config = dict(
    num_hidden_layers=8,
    hidden_size=192,
    num_attention_heads=4,
    num_key_value_heads=4,
    head_dim=32,
    intermediate_size=768,
    vocab_size=4096,
    hidden_act='tanh_gelu',
    norm='layernorm',
    norm_place='post',
    norm_eps=1e-05,
    positions='learned',
    qk_norm=False,
    attn_scale=0.177,
    bias='all',
    tie_word_embeddings=True,
    parallel_block=False,
    extras=['capped logits'],
    init='trunc',
    init_std_qkv=0.0361,
    init_std_o=0.00905,
    init_std_up=0.0361,
    init_std_down=0.00905,
    optimizer='soap_variant',
    learning_rate=0.00119,
    lr_mult_o=0.902,
    lr_mult_up=1.45,
    beta1=0.95,
    beta2=0.99,
    lr_head=0.00849,
    max_grad_norm=2.0,
    warmup_steps=200,
    schedule='wsd',
    decay_fraction=0.765,
    decay_shape='linear',
    final_lr_fraction=0.05,
    batch_tokens=[16384, 32768],
    max_seq_len=512,
    doc_mask=True,
    train_tokens=149000000,
    max_steps=6067,
    dataset='wikipedia_en',
)
Each number is 500 + 25 x the weight over its row's rms, rounded and kept within 0 to 999. Layers, rows and columns count from 0. Numbers have three digits each. The size before them is the row's rms in percent of the matrix's.

# layer 2 attention key, 128x192, rms 0.0509, rows 68-127, columns 0-95
185:500450489475523447510530505503467493500486507483527484487500502467505484537531511521497497465503491527480498486502455463508506494517519489512505519461499492427507522507494498480503520507511502494498495508475509500518464503468533484513518472458462484510480490499527496525521489526460468505
149:512507528491440528478496490486513518508483530485477500486478530496472534496547496473500495495508555498518530518468527499535517492470552522508472481476494468528525488523526508486507497500492497493494550457518488498516478528526518492481483542478530475542500503548533540498465557486516490520
144:494500503496489463496465501506513513489531431536518494530512520505488535506535491442504483485538477499509480494496481485454517505489461473505528511511494527488514516499520517530494503473484538513488531533501518484466494505475562446447504486516497456486540500542527523518516453438537516532
144:490551500516455506541463506486501506510555490525449486524488511541512512497506504487530511506494470512462505509489545531495498542482461474472530539514472527531485459509518510520504546503524516520476487492502465536530490491541480502522455477522486516480522552492491506475512483478492565540
150:454536495529518489490516517508519490498528519538491527485501472499538514508570486454482493499528544504532536481489515479466547496509527498452523466460455505505516498518533477504500534488515506460460513483479489494566469510522518502514448528455498504484524526505455521473484526497523495494
157:492528541487486510530490517500540552513487461507492497498428480502502525506466493515481512527471504488521539445479501512527480476471470485506501499522520517533480482488492462464531484516474512488483514475456523547486491513532472491522493528504501488523462492498513481483490525471543549477
153:495484497486473497522515493548483467474526501509451483503491518507539481491469512530508471496549553544515516534518518488502525482517542551490477484467487463499480521534501510518517513500459504543498527496494499477488541543468479508494501515474492521500513508545500498552496473477461456489
157:518452522517502512531500502493482560490486526501528489494482487471471468473511478551511520513487509500501500448523499507520535495501460471543483498471478477490518502529476528522521508526482491489496497460497484468527476488504465520498518451483547493474503511491539494486519472511503422519
135:501487502520506498488482508534502451463499545502528473521423515506489517544495516476484500534510473472487482527511457469530509511463526491516538512520515494471476535507503506493497483484513547504513462498525554482482476509492522478483490481480499487479479478554485533486502478503509520504
147:544517511479509500471505460539462520503506546532485508514504500504505506493510486509460502544535519436521452471521490494510499462507493459544525495498554511447481521521473526504463494485499521504528533518501485457503479519490507461494485482506489473512469493500492542528537500525480444523
159:498526483523467544484498483516493496498503506538474461486533488497523504529464515528521490507514501521486510485492560537515515499513526506464452450504478494540467476514511464485526489491465522554514486465530461494513527504515484521516509512535521466461518497497482506481482455504508473490
163:497476515517489522508504491500475528507468548510545500509515537487518479484503523462490554533524499496500510464484494484519467455544491505499483501545502500475499500499505516476486528478501431448549488518518508509501485502460519538523486476460500518478490522504471480484481527455501522459
146:543472498519510457470522522481485503550487504550488504503483487489489477493476539561468457509479491470503457486561479463509471511478468515520461483501487491463491545487532501514537494494529493470509492530489536523522514489479455456523481500491520529517455521492505498515537498515484483481
149:505481518534523456540533506520480464510462500565507518520531545485515467475498508493520526448460512508507485491542485504459510472533540512511497486469508474491490497532532499521496489453534538496515509553482475465522450499495481444471477490483525509516508519481473473500511498471484488501
145:512504530500492462491483494578540469480533489521468510480483462523489474531523478521502470507505526487514485488547519484488479510479483494519477536516477499495481498485467518531471486497517503444532530494510517455498479512500506454512529505534493472556517492497524530524517472519493500497
149:486531502486479510481528498512548534458511479515497514485534514504476541504475478512500530489500473490472457544455484557499519528518509497472497523518502527490528495473474501462473510522494515530460492501545480521488554489487475505553471479526503491494516499498500517495454534495526434489
142:512542481461528535512505510475518501507515433491503499483523480484494509516521480474467463498520503504541494544499482485443461543520528495490485483503500471549491542481507462499492496512506502495484494536478515504498494532492506535508509476473478472507493501513528505502453536507507517517
149:489531502459516488508514507471498505493514489483551524466510489485457498492548520515485510517491488476538505507491507489508485544514526490493476536482520458486487498472468523483502475502505443464496479463525496525505523491446506523543507485505491499548488519526500487482465531496491511476
152:487438471493478495471470514484509492504490474486488442526464491500546501442482490541513491477512446516529507492550526496503513499505499457510509509485438473494513507482520502512474488497529486478469488503495535496502545526493527479504516546523499481532554486475479478469469483503506528476
121:507420502507486521459514466491490464460533530503490484475500484531491503493529518503503442486496475490514492456444519524463482495518499487553506536542506512503515489511512532481573508507518528495530477510455496480533492499462476483538505463531490509486495484514477500510523519482549507478
145:513514496525504517524509542544465493516465537483481478543473517524510466483501482487495531506500514517503519535554502491486510492536457466531489505502532513532468526529490516502465519480510490474519459543490471547494515501493446526494469548512480495446487481516537507499497494543479499497
145:489477468498470502514508522456488521488536499487534475454484507507476521498485501511502556482487569527473464543486524481503475484491488493527515534478520509516533512532493459465549514486526467479475486496482469528495491504484464560489478522486482492482492500453506501547467551516519473514
160:503543477489483512521507500503490473513514494501457493510462495542523497470527475477478461524469463516513502523499491526495536533483497545476511504505521477516469482526524500503496502519459534480482487518542478486495519482527470500521447509565519491489513556460502530513482495501526512513
149:525531536503531499496502514436479486513521499473515498512511505441468525514450534492489484494521459453522506539527472514513515529502528462476516464475512501502493521520531458520468523450545517516508509498474519496540476479487514529467520476481512503516460530514494533482476520507471527522
148:505523512487522496486499461495464483516477506471472486529520505508520499498516486520523482503439491498511495526472462523544512487495471522460544501475500552520496490444478480456549431509481523490460484524513498523484485464486502547523500513477507523513515503497498503490539495512493491516
150:497517483469520494501519528502487494470546477523509485525493509518514524467515483455431485533501512482508520516525510521492506504506523496488488520559504501571477527495498514520508507515480473539508470461460501511550488533494504460510488495499477522466510512501436522516486506568484521519
150:474489509491479484502487531451509458475479505573476498504519497493510484515510516532493526513468540498531502493522523483496461473452492536480535539485502528517473494485493489472518536474490490513533494486505475498533518493535497458458515530495561523536471494491494498502536525530491494497
146:515550520477540499507457523472517480461488485478536517479473500482454501507442504501479521506452521515479518492487481493524528481469513512464469487495509522510478492474540539494481505552502518447518488551523566484483526491522511482497486487476527499544506519489482514463513529503506488447
122:510533517480498509524466473476458480537491511513516519485500492504505534522529435442528463476467477481512544522475495491478487507479493496502518525502488462494506486449534552518479529509505549468533488515487473491495503525493490535531476462524457501523481541497497474449531501517501571492
121:503505506502507512521506514463475508530495492511493522520517487479473514509507491544460492508500523515521479460458471478477513465499504506446488439494525488505468551526480507499477468491498533491520509486509540526481525494496495494520497461536541516519521487508509460510499502490486514484
105:512481512525508541465507501486493449494511540539460472504544497544522493492507473514466513493545501485517510505506518478495530507484514497489494480483478461466497534532507477489500495531488484505547508506501539531539508503510497443507517492517448512518478475479513537500473502525502478486
111:516489467501481529517485475517514527484487494508501505504465499502509465498517466515558514481487476568461468487515513516511466454546483491504455549488491502486482524518529476516517480518493537540463485556533494547522497505456512475518495493483527483503511496454534553484466536495471452503
114:474529499499522447461518489468508481490476459517477513539485480491510540537517498494497503524441478501569481552501475426485518494527441486464490516453520510526514534497533476517539493540502534502531496528471512465503512450464520492512463513529481467538490490532488534491474487502485508526
113:469478510501498500474473505468462485465531462531508502511474520475530477500466490549507464471499540498515507510507488518487530497539443472500513466551534466503482532526469484518484478477506484500509533511509505550489551533508478483454504518442513526513486531483522483474532507530498478493
107:527466497504521532490479519461519498462498505463479522500519497512529491461500481511508519564521513535489468501489487540479475499501440506494518499486509506515489484494534479474470490511487500512542471433467508513468508515491479484488521498472490520506510473454523529585507530502545515467
109:494454508521509497542477472523507485491468501513528478503489522503476518535500513489522499553498525484465516476500495478485474516497471519475509489519515546521529482471526527489496492507488499502543515503489508549446535464501485515471513520498539495511506494475495496531520521515499478437
108:507453484468487487494506539481504512531489519473494493462531509530580494483486516522529485510510525509463486481494568488493510505492515463502537479510503495521522522504526472433510486504539522509499495518477475512446532540516464491485501499520510477429507491537534552509528503509496496491
114:555466513499543500512522495475492505503537501497483474508500514536498491507488465537498505485498511459519471498416502538495558548492476492501507472511496498444482516514546504467491523523498505501511515457505474528475537520565492459482523466530494480513476448487509541504545503461504519471
136:481499500479531494499513528526464489462506508505514537529480490548461497523524492518522469517510535517521532500456524491507510539481453489516522518478521522439511501523527477482491482487495475522515494487457509483491461539550481506499547498500516466513450499456492544543471488474508471492
117:468479489500470487545515524527507508512478490516506489500472503475523504493460499523535494461517472470465503471460499516480491512490457501485468539538509463495485498508497506478517482533510508494464513526531492534531527529529476503492483502485541483518456522497519514490513524498431444476
132:572526533491531470419497528459468498519490549509469492518501510516491503512482511490511505485514520496530501466508511562519511533514545507508498494522480530459492500474510535479486473480472489497472541501504505514527494516480478463532501524544482508501490482500472503500484513502469468513
118:518515520504519510533488497500485530523510539478480510456526548500514558506497483502516541464494492504531546450488528526487538498515523497491534477454485492454509498518486504520502503499446453501509518496477515511474486507514479531489521452553482500464513496486527471507516522469483507506
117:479478475501521503462474477500519563487514517489541542519492476496497476494465538502492469460485510493516445538503491473476513490519557525478486497458502519486460491469502494543488493486530536500454474506501484493496517473471494516487504517467511460500522555486480479524511469467515462470
118:490503495505518499537482508480501434494504482498523547529485496472503513536496501505537514509441496471551551555464509480503519557518507484556503551529503527491520467503515539504531482493478523516540491509512463448505517475490456526509501539453479487516507475499524511438499497525487474454
120:482505489527520511507505523458457474485503534459524473535470457488557521486556476513528504488479511476528458574464519512494486522519530519528508481503536565463481476488522510532472504507499503495539545534449488499503510513525495519486509511525473481459527454481478526502516537489478463506
116:526507466505487441483515463489477479508511509509528484511444508469502488518493485494485477539491509478509517478463502486492497483499433479481502527524499490517525521519485512471478469503522479501464447480477534490537465521534504485475503479500474501511478486486454499478471470490487504508
104:471503505482525415490467497512562526505455505444529472504436507497475457463485516464509483513486554523496520489485527540470534495519489516490518477497491544517519474496480471506494477499487493449512455487447494504501506514511481485511508508456519495466503509538512507519536501485529516509
108:506495466501514493502458521488499490479493501471533466530510472492482459499507510510485492512499507502536471548503523459528502511512490424493508553482492489501516521507518511487509491488506526550526499495547487464502500456481515489482557486502509542497475503520512498519473466480541501492
109:528480516478507516511481478523518513484498516483505466480485493466523491485499539486500539540471466559490489521507491485475483482541511452486498494494465520517486502518434463562506477478497483517454500491489521550499512504505493517512495495484509524472520466515541492510546477524536520545
107:521488477457491479449517472511490504524445474498503497522435488468474511547500497517471457472514521526506515457517543525518523533516507500473490513465473517518484516470467534479496498475513491503490523536505491494555505492503524487505483486534482521531485514481503512508518509498498441501
108:482526498515506554531539510485482488510552539497484518483500494534490534481473506492488488430478499520492514497440511506525504550481552499531518519473502522460475508476534475551531480456488498491485511497501515505524494503543466530470479513510506499479493540508498510446493507471510523515
128:453513511477516481505483540495501472504502474505484535476472465506512517497507507485510477455535531478525506455498512514510468519466503515473519480497494510482453492500524519508458467500486478469497523491458514462536512523498520500472493520505514513505547478509493512502492542450518530454
117:493504504504499513530494469502545511518477560472491473514504562535505504515470533487518500541514500487482499491458486502509512520522510481459465470533472476485510538514487464479512498495486452500485488460465478510515468498451440493466506515481494522448481498481453426473481503493465513515
122:495481499498498503552515494531484489516495463498477499474466459503517522504446483526495460477514464484467498482541522470472476468462493486522528516546503467531519509469488520480526533487507520507485513508515461505485507505483511505490497469529496487465532515502530496484572484491490472465
121:520495523456510483483481497447492503462537534500530490533543487524497502475504539478464550491504520490523517518503479494483489513501515505508487490537501513568512523546505523486453507487524453514524525499469523511509516530485533542482496523512523531533523453533481504484488513517490490508
115:526489482497500454514508525461507493491534547454481536549529482484495513515527532519515494517570527541476499532505477540465473518485505523531512553508516469516510477553471540477483467500470478500489486495525477477481509545503485494483530470487534455497462494470540532492497536517463514464
108:516527532491492471479522484514511465487491476518481521510510511515527480508504443482513454435489488550478502496485512502465475547536528492565509515502512475509483498499554490496479508474460535494484532494523500482485501505487505499468503510526482475446506549481490540501506492517505527462
102:488502503493493457502476507477500512489505520496494494501516482525546497519517510505479527546495536461536515451518457474513441471472511508474500457489499502524517481500491501498513478516533532540474525441505526505497499453554497490510499481491503457538532537548497506427521492474491445506
101:489539475487498492491497489523548478494496481509521527525518528492488521508484524504477478494494508460494485527515500534454529531454521457466534482521502521537483506476446460459501501498505503489493504472517506516490485472474534522487498482527488497497493502535480445471505518527456487487
112:485533538539515514557514482508515474500545514535502486500535543490504528531479520494478484517520474524498488498509474511505544482491486496492482452513483482512526511522453499528464526509541469511494506508445513490485520434473489508489515530477484532570496476489508464553470478454487545524